Weights of a small GPT-style language model, trained from scratch on English Wikipedia.
Architecture: rotary positions, untied embeddings.
Each number is 128 + 32 x the weight over its row's rms, rounded and kept within 0 to 255. Layers, rows and columns count from 0. Numbers have three digits each. The size before them is the row's rms in percent of the matrix's.

# down: layer 10 MLP down (transposed), 1024x128, rms 0.191, rows 105-157, columns 0-127
# up: layer 10 MLP up, 1024x128, rms 0.35, rows 106-157, columns 0-127
down105 101:110136138136085100123134161159109180094089156106074124131144110106147130144148120187106178135160078173122123179162110214144110187165116149109098080188141159141136141103106118164106107133070130093119102141145144144079115181172150063105130097155148146109155140176113118131114147154178126125115143133160122136166112150185142055148146085157125088136138092108124060161162233136091127159185
up106 113:117127117121085107135121125081124135174141131141114116083127109167100114139100100159139134105154154072119122114090164146129125161113094110139144119074108147141140146143120171125166165074105123097138080138126139091130121117108176114139174080133139220151163106143113138071121141088148164125112070127157204022093101127140188121142202158079117175174169168144184151121142073141162174079189
down106 111:132196091135099108136109166101153149130097142117129148082098133152086113159135114116110130101120142098141108124136092117173092137148100118136143190189098122112088137127122110168140173083129110087162129086089137142128146056148149122082147127116159178139174122064115112172082150202150127089098138170101113096035112142146208097101153140089083190148128170143063179133104117095104169174170
up107 082:166148125147113095093184170175107100153165112188197147115119215129129144142154175086160115117141149093149103097162070103147110174113080096162131114149165144104155124166139110133102127144148114092092159186086111139140166148156154064161041141092109127127124145144167153065108134123142135152095147093164084130140057131146115102132081099074141152155160115152186038149126147130133135142145
down107 081:110151185145086134148101133100124174097081074136100176153114147120098123109141118110143151133151079118157078155079134125191186099121173121094126108152066156071110153121128080112100115146082113152201133119140182174140112133155050156089152130109078068146055059081113098132168131154092095070130167173100079120110145107127091135127187122138114133101134145143112111133165134149084108136171
up108 127:098116131123135172155146134115137123111109182085148107107189149152131105071103178131089207104118097116113114140133212161172110129161161083103124116129090156108126132135070169134153131102163119120132122126112115176209107101129171198173187129106172097103097095135134186163152066155127145134077100134186123201168089134075149118138122058130127144120101119169115124103107113092156143174161
down108 128:137113154094167198162090115148054078094077163105150079131115105080086093101163106134081180204180130151114104116154144165163079104086130085107138124137132054168098148120106172185138111101169134136144126142158120188129153153105125145184126132170097133159114181126106140165127117125156122121109122179084136147148094106151184154127152116166147164139127045118078113140183157096157146117141
up109 099:165048118137137177142077096147130111186129170096143062154108145127107142112116170089122138171130116136117157079129074093142137048125165061137129182157084170157151158076155133128151129076164102153164174110132139147056107100128166108111084119139153190108096122089095135106110068123080109147119103145103144093054103144119128137107173109132109071110100134153152116140183108103060142137125
down109 100:120174117110155091167151183085083173168066053094145184162165175158110166100092095097134084108074109139124045114154119103114094167166080056135136150125160145123133115126107167081136156122090156088130153163157182137160129151142120140086133100139190160130132131135126121115076164145103131139182138129150134100149121160099109093144196157134153150137134092109156140145116081064089134131197
up110 080:177080137066076105114120110113112158124103140147187075054179121126116134096053120089084108189132128171126146130163129186172133168128132120120151112151157127090107167121094151121083110081086142161142080101227100133092118116149098136104120109080137123173094125162115127139069167070139085138138081131084091106126124125154161128129175161140145172086090124061111139119154136098113102138173
down110 084:126083164107145166136133064089137129166148130198092108127169141137116157117172140132041106164145109121153127171176102149070111148144115165096194144111121111112091125119108120187166153135120127130121075079118109144088159128133089143097166115152221126132092144136095105121151100105156125117198141067148168159126129090164133097126140129106064204114101138125158079134162157141208076141119
up111 085:175077091090117128158167146164120125085139185105113075124108139169121123153133133118153108124157138160099091172088149101125101173154090125147149167123083126181112140117124073109182102081163166177161135182164105171100142159139203153171080148115124101079116193130133051117062114103117119162099075085124149096130098111142137135166101126110139134160084139113130147210126087142087135061123
down111 096:122114139127130153070122077112079114159157108135096095170166052106153120112105188136159115190161148176128181111117121109173153123204006143121135147142144171156134105151110112130137090141125142146101131121110189113107135124070126118121145075096185131144085088149171108133158126126089129154097085159117165077157142056112109097120105106102137112080120156187088103122130105152095122083087
up112 102:067102103156134067142126157094087114178132122060142146152108100155140105109092127113100110142113117121158089143197119047117120072171155111136147157174188140162119086103157143176120098132165138112122179124138123114081175126213101129169130170137061092133111095215127111146131122080140108136152116089090100186104087162125154153093119121099168040126123100133129156109094132133100140106124
down112 104:095198134131100188068098154095134076178167130085117128123099131129122168151096137156172170149167145127120146117180138167135100163115169120121122091159135163135059099124138091106120109114075143136127103130131129134066095105130105128150111168181094123121164156071159109156111100176137176105084112038150156039144107098152115168095192123098101124112129160073152095179073120112163133148149
up113 108:067117168133152127089124152055144148138072127147114106123123122200142091147120122163173138121122134110151149175113091120140074134129164127058092102182039164138160144127085125120125121137167175096133160142142193185113097137116133161144111129137139140087116122142136119173124126151153174148099136097089077154060201162128160109166104172116097061147118129079068180161187122118133083140141
down113 102:147167095151079163151145117093099140124138126131113112069115145117161113139086161087108147088113173112112096155127107142138168140167079161113177090110115151070103087133111112099176140207197110138136142183136146103188110082167089076163126095099067168142098092134138082117158111118135089102105105181160105089068095132134074138165134088153089111170119135123064088186143165124134094141182
up114 086:046118153108114081204137108127063167099107119123130108098116160122143157107167084108122138143088132133119160108144053099111134110083122146136108151127120174116111196188137123106160142116117188140152148137194154138167083114112114151149143129068142170145124169103143146129127110144166081170112144095083200130143106041123139091080139198113141133064083156124126184113152123176132099106164
down114 090:079146185127116154180104086115150125106133107145143133152109118139103121154102157095163139144120142162179134105129149070119094128192146069104206208091136153095133166145182186122142124074141177085165103137172149097112103156112092080153139150128186208154117174107153163105150126103083113150192179097141117158154130126160146171119105115092141128086142113111166177181128068128110152125102
up115 086:163169093151084130156159124176180134139084166119107089126106184134164136154102133114129086102113106085205142145094130093172124110105103140124136082117124151088207083155124072087157171118163105124100081149128125107204108162153153146167136110109117120128125185128141152073152164106080139130156133161097176128113092091150109165144041084135120086159138093089200175151118177117091118121133
down115 093:117088139086054046124133107134101109158162066055074127136175127150121103196154090189132214164159106135115169167169153144110156120109168145141149124177150178163158166132133162109109091138105152112132090151131095140145124109064160148143165107186101128158110127092159166089123118153138098143163130127118138116114101102104088121161118107113158145124110097170128176133136112085203177074150
up116 103:117073153144162119110108160162104111162097113111125177084105143095105129105181114106043197093101165108128135156142057181086116095137096160126109123197110113065154165131089100168185142138122127145124146156113103113165168162077107069101146120143151132175139115143064163142098074063093103124062059107101135097095101126130129127127132152195128140147135130146161140132138085111149179133163
down116 105:114114160112053100100092109156109055136120130212118086163120108120096133114116185078112156120126093114119095070069156108116101156101157164146114132112137119120104167151080145092097147128169151142187114158110140133106155090194100125023052101154150095141104129089107134152094110142083167112119129096136133138124161156177123146077124097164124131127165095129120146084175116099174120142206
up117 085:138101105136127122164145127173115156127124155146155110144130099132142111150050120068119099091158138095094153155062143146129102169099143094201134100087124106191061117097096207155144169061139212141130182117109124144147173133159161125136149159158051140151110120130188116133128110118115103193123103118156110142127139113134050107100101146138164172164128117133139069161106114107105184071129
down117 091:153156152102151158107184108140135135123167172138122082175116158086132219142074132072152153099133113127135149133126167126130137143185071078111190146114073064090139162130159108105108123068133109181124169085134095103139177142213165179127155125131146064168145140125095145169200101124145150109164130100147110116130116132083120127135164162139117106103098133171140081129096131127186194113104
up118 111:112166195097143093110118127132117085131119140117138132123080111054137143154124101140120129140088139090097116085145104099120096151132108131114112138073098128106089130142123104162107213106089201083160145098155167163185093131069129125136125199114128129067122101133088153090180144064123088175166120133158145100117073150115217150143107120127062093110161149147147132049103076125124094152116
down118 113:111077217107123112210132158109114110140138148140142137144058081097153081131140110134161098146064156166173173165114138105102140081168159105114101167204155135080142158098132126131090185134098137065109119140111135140161077097123162110137103155140094062152180138166080095128154172103141145119166128108171140125185176142114150093157158122113060131119142087106146094118131100171165111131164
up119 107:164121176105154093165108140120146104119117171090126072109176171160110154129140103091156114132096131104076077128160121174123172163139098178159126121105138128121135110102132119109144050098112071083108114145101125111094127173161186177105087110125178151113149083124156194114144171094117137148117122103147103223103094149198172105106183083119093122129103183189117172114130160151178116089096
down119 107:144143156128115121159137152064167140090119128144151131112149127205115077113053131131155134161116125190150167138110096114166154106148165175197139119068146145168148195072126081054139120150129179123175129078066134126128148120084110067093163172103157162130095110146098116079119131141126112126074149114139103064096103090104150100134119153118146147064123074156112108170092072126136094116148
up120 093:112137216103172130145053123086144160117164097103104109123147137089156058119148179058118136180134103107137151089124160145099122113174183124162180084155099178132130080078111072132089133119132123060131123092116163125144066157158129170137100151129204118144073145087148116107134101157069118117079102093191099140182127131153108137121137166129153094152150132181119135142161131149136088158126
down120 094:101046112134118106155144124140128122119176130161134096161136124089113072145127126150132162110108118091108086099108158177104169076118152224116101120126122107150173145143150121163198082111115158111163146216160209104158121116124070074088145159154119119078111105114110173136113122143202067106177164111141119167129170137140116114096183113121140134142133096114130222128149114115168125120145
up121 091:145117096106112170133140171100084131134100145115098074149117124149086144133156095110123095072095042155118121121150093088126090189143143193123120151131114135124096147164090126159191092133154037078111123175127139120163161129122139175148140087131119103062146091182158142105147084171149152134130120122106194067080156159161096098100155152118104111167143177151124076148150149059164144144080
down121 099:139137158078148142070159080117122111082146160129071119152141097124109161100107065135106088163140098137136153179116140072136134186138155068151138103100144136140130147099090134081087147152088125132131110211137108108177091049156149143058123096107098127109141204141100149168157137120104186112116138110190108115097142126157180118124175111146164140123095129136140096207133203159116135180109
up122 116:151130173165150118091093186186105160146083155167131116129133167108202143117117177092113127134152132128138153131121136144124111175109128177125120073036052068150101091152095108150116137155092134119136087150124134076077156075158145161165143141075169119138121150144091107132129081113104121121127080000126104106108106135149147134137118109121163149116133132132175146107126162141055127118171
down122 104:185147104109135101102122114122142203115140128140187161133146112053141145103137171166146077107079126154130144119141144149074144133103117167134178088165154098160134145118148111123168144101112115085130144097196128186100145113098041108178159129159110153046116095090126059162120205135158121133152179159180062132139095159108100095110105113135164162154162119081138101101128124089084118137115
up123 076:113105102216180070193155126164119183130078081178154083096091120180128137131128187117104106101128131127124125117107151106197126109145122140089067122117119132094139154152140108115113118146157158061150099144130096121087178125089081087127166098107116144148133121120098145125146138127114119208114145115150170160114142138057082160154186182157052069115100144092146118138126096131186088112124
down123 080:155152073194120138132096104147091141051095161100095136172106164151068103147070152097172211148053146118118178138109166141149141117119142130125126129118099082205159110119175141079108177148097121124116112112148154110124153091133144120198194136155108159127180123115220154154097087120126124133173120181152157142115155133112156200139143113165121114113108138127097102128142090131121168099161
up124 087:128135137145148103095170126144147161166125146147111115128102193201141126104138135194122118108157152085068128101126160140087146081164098135134116132125167086079109137085169107138145122109129137139162162167184146132148137095182088084168181172089171201155126066174119059138097084055138092098147152103124107109085179133180126081138104139096100080123109098082111100150158138094090100146162
down124 086:192169090146134128153077088136082122063191102207083114128180100170094147107098120114170155156147090177106121086140133103166102122145160115149150115189151034113123101157161101150125105153180152118137126062085147190146115097155102126138133138188114145105070128098146125122166083182140150137131130119120133127080121118150156157188160118139138113148156130113121141189118089123131071166172
up125 092:098138148141127167107098122139158151162107115073149079118126180147101142200111107081100186132109110140151157141173119221119155154154126057116135086153090129107107159142133153120114146135099114137166128115155135153147150116106145150171180107177144208186164140103194154143124158150126128148157138117128136091154098098182110085112111117115072084115133078165095176168167125137052125044100
down125 091:089102123130119129141133073104136133112150190176120137156130117089192124144130110112165107174102182141132169141147178079109119086140093106105144132140075115152129105132187149139094164166123141106139127164162115128155108140144186113138130139094119140112132184148096142088178158114158101061134043194193121138092140116130069098132085123084089068091089111104074169111162096146191066172144
up126 094:156082122075161177132051157161156044145166078110080140121102123140143128138089196112155088126112097127076079104158114145175126138130109120172102158144067126076155177197158123124087124152133113126177115121127086101146156192082072126110112147194127168131130095157177115122160097173102125137143160099156133159118158099146108137159147142117114186131085179143146130140206117132108153112126
down126 103:084143162138085154129110101120108116126146096163120146163139084084163133166083150136137132147078113104139148146154117114114138136072114164101111143093148227086172155105168127107154109073117115133143162102141158094070163173100128059154100134129093139169097183127147169080127141113158121110126060100095192113180138131155116129143166106075077188095138090178182144176186116178114134140091
up127 130:123123128132079117158113137140057107162055138152159135103178154135132148132152153060113161149133086128106141109116078103104114141158139133140100057125171147109105153156126074158114166130182092114145059161101133112148124166057178146138128185141124128126133152065178127105149113190100084114165110097089080174063188123131082099082136164087164133168176103097195143119109112117134133136157
down127 128:130087109155093127125176103118084127202071118183155109115162119165124160130155177143132131133140085138051117121124110086132121122038119143104148106106086095137088148156127115122169102179104080076144103150101074159119135190150142155096043131146157125047183103108144129154169133176141091140146161132099118111143137141117116155100211114142149166165187097109148117102127145081133155087118
up128 099:139096117077187145149041078120117151113120130119079139127150114076149113113106109161114191111076068140086114090092097121109107128149078063139112137167177137079161187132161113184159105122159121087186121122116104130166125106118133092147101113094145172160149165137099151103125139127108137140097059137108156133084128103169151114143119107094139115133116085179173074033191095094136121130164
down128 108:106088103124154130155111153089158131117129140172091111123131130129058052079139090160154191122154148145126071054097153137138106126137110092128141146101122102137160119138127110125140178120164185099080143138134086113120114123164093159115125217130196190143201056140152159142110166179128154207111110124152111109116145171136184110132169087150113146134175117161096135084121081109163110174132
up129 091:131186138141183134100155130120119081127152085088112182114137107139066141119133100160087117111096132097138154073091089140128108190124178143150108112097197151085153143120162096128156112133153118102134175103153130159130151100111105117102152180104068139100099127153197117106106131119146139183157148174175103055114039102154129144126113069158156086155205117125135177105113097115177088175168
down129 093:159116155149102161094120123162125169113138090129118160112179154202177141165141104186123091158060171114159203138132117157038136163092108091116122090143163126100066174090145140122180153177142143150106165124056091176159162157154121100154117153121143066172105107127121069119104077137131102108148131124174134149192100150100090095113133151141076142102125110110111130091131184151155123157116
up130 102:162147126116166113124128125108140121139144114099138097119167077059078140106129100174123134085109064089173102156118128157123129162127157141127090156150097157165138129116126179118115104169121099133140148153102199009114131121063101145186167133065117110118123148154111149163082101080170163145090131130101136140103164081141097125155130124139081129092134144172193104123079142060111069176186
down130 099:126113081167103104133183106114178099146127108058077146134116147104155149139146169103134129161181160166115071128113136105137180194137108124154080101147078155162112142112086137166116136146103104190184098127169104122154127123166058123142155152108127134079106124157126112098129118165067097074130148129022132128117118096172155168141114149151128223117117125150154167171155156085120166138179
up131 096:141132152158142094158083146155120169137067207103064073134197161169136123134117129098154090154133135131085161141149119162119145101115099136071143093141094151083143132118084165169102112184087081135186066142131147098141134103180122152126114097092134129160135104116131119178163091157148139182156039130093093112131141175138106136130188078079133160142130077129071115120109094096179101127162
down131 099:124103093175148109147103162177127133153075157152133209113132120167129163106150085117179120168121110103138126149149156110109148099084176164167142116125137123176180167191145128180174115132148131162179078161175157196138134122148174076076122112178113165131104186108113115106123148092106105119086131133125147103175112094140102191151195171157150109125152111142067100086118060151174156120096
up132 099:153188168143132121179144155123109119142097085094113159095147044127106132148146133150163106132099116135077135168122145141182163141176092064129145129123119117163179204163138083152109143222141144143164149189197126103119190044124206139163179133144183116149121135105127105077120129141156121140192128135105118150111150125169134137161142124119113153184106167088111113133129120165107150128164
down132 101:161181119106142110106161115164104113093125109145135154176146133145109105100168095088129151094126101121131105163210141151097141109109132103090135110126101098157095125032117146158082132119162131131096108055124135161164134163155174116082157132174174169140149209141106119084121070113207125094088160091163080166091132109115030131145116132126136094109191132108122123099167087097133165121104
up133 078:037188137144109116157110180137065136124112181120103138183094112108170111152108181152079119116113127130121116131062141171175183144129175075151137113108118120164057155130197089136173098124119148127137188126129170176141111112058137156131147081135107131183159136099088138089113085161148155127151087118102090148167152131128131155115121157119063127083162098127110121166156167121162122067163
down133 084:129137150105092143158111134183136171162131135135158072125096164194117114174136165108064163129179186125102112207132172113121117148178106142071128121142122150105059115073107164180100153121112141135164106181101125137135126135097127109135135108137152102130103107096092096105128121124132117095173046086122089194094110118111117070100062147140161098090097081151121188198116131123133123140193
up134 103:108095192119158180090178121118105094148096148106140123108101179134134098195140145117095122143144105112151122151180099100149119153116148115140048145089110104171082131121101112158127136042189194124096148160130136132117087204110133171158175178092127117171095161121158098108089105150105150124086109153139102089094174136120156196179104101101097077145087169149143100148124103187144115093099
down134 106:112135092146069082128118107193097201112075082113089113134127098111199135127122100190158118135213143161138108125142142130125188124104132111104163112141108145119142135146154119083114148170128124109130087174104146109155200111109107099007099113109130115085091098111145091126185160119155105143092189115150103129164027102111163096114117113138145104148137137138149129074118141102163135136131
up135 103:156175163111112112116176151079216132148097124114143135104136092085118168142099108107133105113091136059105162163171180126111117109126199102135163094131074108072065107179113103122138121103115098113096159142143125127184108123130110189175152055126131112116109123156131108106116155114119175172128124145132169159105095158059151110094147131098097153147118101130133056084189170087056149137168
down135 106:084117079136150027167114129140131103126133157205162096164154099167107131095110174095111140143121122097151104146108135116156145123159154135116181153110102130098144136117145114148095095169150167075180188141073181090131104200055160199139129132074120135156167127111156144130147198185169136088105128162092101116188141172115069119128115123129129100122149135120160173113086110127143181142134
up136 087:162126135113142193097132154188160144166141157098087052140167152135130076118135082156152117159099134122089132116129104160074132091108157208157096138186159110130080153163121103129100147130119113072141172132108121178164134154123145099131172133140179095106065122135080108163176157062159090097120100110087143119082109139153115058117129133117160158135120062135085133101187079150127161095186
down136 079:164135116109138089117109146141133165099141110129078174129130121126146122148126115162105138151117078155134165152144136087158146113140104049105126088211083122078197130129131096080111182175095134146184099121107134071109150119166157147152147157098164153116194071131129138157093172139132131123086143134118149145142076163129098117046100122101121137080061160137075159177115162142205055149114
up137 123:174100126132115124177135124153102174135037160094159146095128148123088081157119121144046080149135150092107140125103056125092151178157130142150056124148130126142119094169053099142196125133166217118129182110129117138122112048129094122118122130111127118148159086109110139136124118106153108138150160125137159179116094135152101140123155089171142129092090131183108107076182107147109069136190
down137 123:179090122151136199172123094141054206098137112137115143108175068198102125211127131157106139182131102121164115146139146082142150128151135145131102127113132111110133139072133129149098133068138130132073137062105167116175126094121092160086200122082125092158144131104117139189076098108090079166121145121103141161155163149145127165101118063168175136074130128131090140118185143145147134124110
up138 114:079110172125111115184091083207123116099115171092073089125140105154148125138116163133120150124113152099119083112099176160133137130088155148131098112076090078122092092128099110135034168131122118103144137139227131098134117116108122111174199129171126148076096112106145140084134118142117158129184121110128088136120161142069109081151139147106082119145135161151214163183083142077129088118146
down138 117:080125174100109112096099102123135072124077124114105133151172151155150106156116124148089166170148084138133089171151156193109183152138071131148153112117149112140112118141075131156114179091223161145155096121167188172159078124100118116188152145118130130097122151145177110081142125083092080169179113128055150117129124174130127115117091106114139138141175199151155124146164108117211131090097
up139 107:119097099124145143117097165154154107160127109123176211168129121106116105115124125150086127142133129084080097101147138146116126075131140121143141115136152140169072185230112167140099116116165123121161130104157159150157099171127114070119083064098082088174106120153068120139131070100135134187103060147120150170101124131096100111154164121151091202097165102130165068111125179121104124152203
down139 109:114125055122103075143107092174127148151160169154122108108175118201138167166141119183063114120104145169109142083114130154127130140114151172174137146113120178212101174172149160131101141118133121126140154209144162106122118180173144129051113102170164092080112122093098106156126150153117157137087133097170112178143187159145179112149152131075111161117146146122093125096090128157186074131113
up140 101:085107071168136091120094153150105177126114146127100077140176089163113123180141092140156141085123093179086133084045115151130080176118158151203161133086144178141124159155096118118172136086133152147166111110104150151167099065095151097142153153137155147129161102145165112073124122141104149141117149131133100118133114096138141166185124071055124043122165082138151130095158108156177162155174
down140 098:133115100086125107160082129148095159110142131112131064154132116122112167168105135162112074105182141159159116169067143181129164113136155133127091125096122060125125146183101135197066087167073068061123148150114156078159178065118127105139107150117131086099135104077194090117122090110115117196133148129124107130078131126067164135131177071099120136128114147111148092165103104167118139115187
up141 093:127106162099099132119126130162117106081141124087118170111108156133120131148133173115180140175153157118182146124177182100113130131180078104138141185150115178133061163166165184118143118116136106133119126109100131195136136069117180150159187117087136153146090098176045119127067081102146075114197143127058145139130133182135101171116121145127086123194080115106181142110147150124100083109129
down141 093:146115148082129154108149113093062124109157132113160134130170062085149137136134157160115167153155144072132150110102142118129101136118110169138180160079090113084116096147068097119127062145116181137167149083074205133163123085116159127073156177070076077118082142125119095093081140135130083139158165141141135124143098160116173134148057182132076125100132094118189100109172140108068123140110
up142 100:108175112122099075155127112105127123144134094150176088108137127083119116078171081074132140121153168112115144086154120097153090143139183154099164132175136136147124161184142129166179101145123181126083121129168178174107174133114091130174148148131148084187141116128164140062177128170102131147097118164192082185164104062161080060159039111143146106110122149110122101133148151154086118151130
down142 099:081184111123145171092075077069150102089157177156130197106106136095070125116130144120154126165112148078105185113125190160087130178080128142143144107123108094185175085183181116193143124089132091136137148134112151141136130131136164100143103127114099073105138141152133156135056133116162147157088075133144105115146091125081082110126129133136162166159109121114185095080142180121172068150170
up143 103:174200106147140144140117218129177144097122058118127074097133124140139107083150121140179041146150103095110154096085131138120119117175137128139103122152065107116113099173150102151114112120115102110140123153100134108091082141136146158102144093148068099144149111154122087151102110108124125094218093135108138135129149047168135103169203140128101162105123132124081082099161099211161119136172
down143 102:128107154099164135156097198181188124101110149098164125139134073164134155153095116125176102154165090116124149139134109153144138095130101069114150125178104182124169097104151160127135101157097114133158122112155150076078083152146181166113167138128064149151141086080183145113111133164129165137160197090116065101073086159181078049146136154113107167118174108150148138083166115115095095113105
up144 090:121167138122143133166181139151149166084102098119129097104146152166165134149141130117096162123132193104154110202127103132123110184080075130156016085010152097114129152130117129153126113114095122123147173107137126083136118175136133137068106226076172167102111129144140121170150082066135099089133101115147105150123083166106094146130091104104112131103134145126169133128178116113113112106137
down144 103:136064074091095156172137144158115153216168148108128115151096058108152093140137145161194116140122093126139159103102121114110157139136163079098149094146089156103149157102118103172108113118101187160108146169141129110161120111144105126059143075091139095158091095128149091111132092166127121107098105123191114130190194074101090125125103131129158103154093022107168116131126165128104127093180
up145 092:157166185105105140125088141092082133133138119144128086093151099086182146052141120064120174105112128101109113121160181179175136095090144155118135086120086165141131075119039151164133115122124140080088147118110133153186183101075090173166110093101132148127163149143139164083129063155165158117119135095085062134172136123087135155109089189120163167125151142130162153165127139111126077109165
down145 094:138110109077137164130148110109122143120104100121176088155146150150189101203089168096101127095176153105152119125142114134142137160135147159058126167127092136147130105104132186156157118120082138139158130104122060168120112126109089120112061135183102151127109093083191080138166176096096181121062097124111151141079141126099083148178100076114142176113144143136112149157189065140169082197118
up146 093:163108164075127114144110160119132160125141101131176126048149128103149131118160216121164067107065092128122144121137118103101096161122153121136124149118155167123169158163086152119101094132158129095110174098113129111115050195068143104152170123100125107168098081074146186056137083136088151121096180118151150145134143139114107086091156084112114157056052130077141139146117131114117122076123
down146 107:146200149153145137112135114117136120133087145079108115233120070132143139145077117106077144150110105150176131112127135149119135058166101123097179083117129065108110119090102139106156176097145185132172084188116148156126174141125125122115091146134098148030157164161083113133145136084125121106199100115114114141133087186085139131125076135182137086171155106182151089111139106136116123161108
up147 086:093148133147125140114131105087172109192099116070132077075097181120119064114143143136058098105166159190167141133097082140080106140143115137144181140198141163063146132095120157111079123116134109072141117126142157125128121126138148109164168111109023149132119139147117162139135134072155160149144129110101176079103120189114157137104180113127106139199103160112117176140098097145089192113107
down147 082:126088113106169178180053105101109158105159179086078169171162081146116140091089136122166130109122184193175131113172128069135125134155113137147174125121152143071051128163182108126102208134133045144118138075135112107124166094068137137136154114164144083089154166157134116160127084154122125149124156127119160142138113136124127089152103139138142155071143112193129099115102122115198126145104
up148 120:094140132061080084118111163128128120123109112106128145095156134177103159074177153120111101098077117174140104063110136064124148150149097123109140100111086117159098142059177104096159101104117087116136186144159142133114128094120162124071195178135153092064070096139088148134073097109145165109180126104164153098102179138139135083157150144149144105148160122126188057156086177118101119174119
down148 105:090153099153143136179149132087133152140179123102068159106102163174179172129100113128146115176170087131137111160194141178177115157194097144123132091140171072188108150117169099115092164085139118113120128127089090131153124175114131165075106104105117124127156140111134129118152099063107099149114110112171109120080211159202170176201120117133179103128117137149158148114106135094096089173105
up149 073:140106118084103115070106099114116122131190141105151115107143070189183119123091181123082085117155119142148105138080099096090126085104175108076128095202131141091151196175069100121161095133125138080143080154164178162116100095129109134101159109117120171154174074153137108110120132185124100142143164168118069148107096159154085134168115118172134133072160161120086073087147093105172124143122
down149 076:124109117170062189130150159125136122165124123123133146133139184066187100148061094134149134175073171123142154121111142079174151149181091134147147134110097177156156077114165122138127199140189202146168151130107136128117105077107194131106068150114120110153105128137175139100141152104112150168146145129151095124101062132147127101137116076104157101094119115145154130110045121120206083097133
up150 082:089100148071150092099130051119131096094139121144138155113206141173071155116085139110122118187117096130126168188170067139121062130099176152169074115139127157090116110154148114153125153117102102105146140138153130165134217085104109069145133146063130133120106108137135146153138088056159074111119107136173077111119120114169146117075125172115132104129135073156146179088149082136121134154175
down150 081:149062158142122158142144136119128138036138126172157135163132138117110139168083118070120150171136171159130146169092204133117079097104100147125100153127109109165151150081146175054133165118085115136106136136135143092173193205144162140149061138105168162143087146153083149198082117128135106199124111133141118177110154106175148100092159118134125142119106148112157177113178177109103108165145
up151 082:166130137118149117128106062148078127206168122122173116107111118184164155076063101104133098163096086177149170163164139146186101069063069146104119130106149109097118128132141159131161100131173104136147190089156101138123158079092126123112066144115109140067136141129141173098157129104158169165119096121102119157143095085116169177153118104138136075152128160163095081078133079169160132088163
down151 086:170123159152239154128152153142134173150108180173108149114091148089143083171122111137123088071126147166080105198124118155150188136142160147047156064093127132144161147135135136129132171138138165094119150105172081148114099113101209139168125073140139165107150132101126108158152127141067137180084146144101123170121187124145118162096164156163116082130115189131103120123123160173112119152142
up152 094:150137150163122114208065129109174084124095145128105174172155153141161140172105144177166144091139130138122042178124118088098145147152132082107110144143043167115106122165145104162187121091112098133108127131135112122125047104124183125161112125138104122163146098153099131082119095133153125089068087126113086125118087154100175085182089134045131135080170172088079131128099104115124119147139
down152 089:108157129133118176062140133112108083149119093132064157081125124138143144146140090139123111066144153159154173070123143194159123142084131168118116131162118048178106107097110170099107075138159078130082133133110190109128131172124089129134116083162164143145128156066140140159074169150098136131178162139154182145144163106116140154116203134171104091137087134156102188076119112180086075113138
up153 098:129096114115150137188053155175080095180162103108130097128129171168098150136106142115153157119107116146103125164134125072163118132084024120154147105111090161148183134183139096138169127144076120126115139161147154145104140141156081112093174160123133158190106123178084131139107133137108056099135093143093116158195159162181182136067114166126184136170142158130099148093129114125129184172139
down153 085:129082121173146142114088165087131115110107167119117197069130093096095133076067137141084130129094155074102151141139135143112101132143140144106108116142131153137135103117078139174115155135138083170122126149159078093172164116132080150138107179143144137147123123089090062125096154127148097146122060163118101037111138106054080162181068128119105119140121073099167079115082131129208164160159
up154 096:117151140090170137158132167116078188160176162137163144107085144080071181164112119118101122037086081121160145114157096145142119113159135168133150100062084157117178128097112081136133143137120116127140101118158111130139118189139162121128105136088136131153131118105145108131169044122100161119148125196141137166117159142121139155099134142158072117090083087125138176131109164099008131067130
down154 096:066141104131095116125139177150170123117080079058133133196139054150114104167111075163140117125159173110180088121090167137160141075142115133128131104165127128125159145108101114131124124125156143168154139131146177158075155079111176084052091105133176147063126185159083076135102173123160108148105135145141091122112163174078082116126132131138117114128142187161146136041147111125181106127129
up155 117:100100161142119130187125117138098139143112087141100118182123168159124169124094162097064132175099080133123128149109139118155136084140099158127185119134144103052120129123175142181197129183118147089128102089128179123165177071068116092112126200161102178148077137152167127112130076093117188150176150158116066163152139115148174148114093134153086108134102150156117120111177084081132075102132
down155 112:108103113104169158132126094117169101165193109138078119142051103144108133099080119100213130118151141164138163111093101079112057156123083080099106182111118059103159132137135148210107137134064164134107170144119074129128174124126122116144170176168111172111118157084188125103122144169102139077087138127163157171106129160149096143155134134141154123210108132149095158164107129147156095144123
up156 099:112135140115156097130142177097108143146126135129151138128117125127144116096067146113170134126065126185120099090144059092137113148155100148136116089088158145148148096142082096063175149067123141133095161200164172075115098083098101135161109123138147147088092134207114086114104186091065167103119105117138135106135181117122109220151094143147155098064125115127151144154160139187112186181126
down156 095:196117134145080074105135164049123151112146094106107144110113093065118088140141150150102094131120144108106129178134080133046172110156074211159139124117143121094112163112069085159088113139171089094151131123118177118149202089177118184105139118119116150145082130113176213102181147110135130167090163086127147174143177150158125123114160135116106111132145135147119160161084152138137135150097
up157 089:097073123083082079071108130164069098134092119097156144142112113091116133085154147168059076150129144099118119040134103094057188166128118117153144098088101111178118160108100134139110142093132077136134117126106138096110145179065108098144128150161143076058095165124145145118147089106119138141111072209143168108088147106130141100147110116154106120156124165136101119088108113119128128042174
down157 090:165130108193145174138067105135122087116146083165096136137139134130111153152139125134125166097115108095164088145130129146197152101168098157136143125171177146169104123242125128093119128140124130114161084148170121167162213194135104143063147084109134134137118136126130123140203143059160133112140183075136061095133094090165106163137146146158143173109149136153118158166151176090107111156124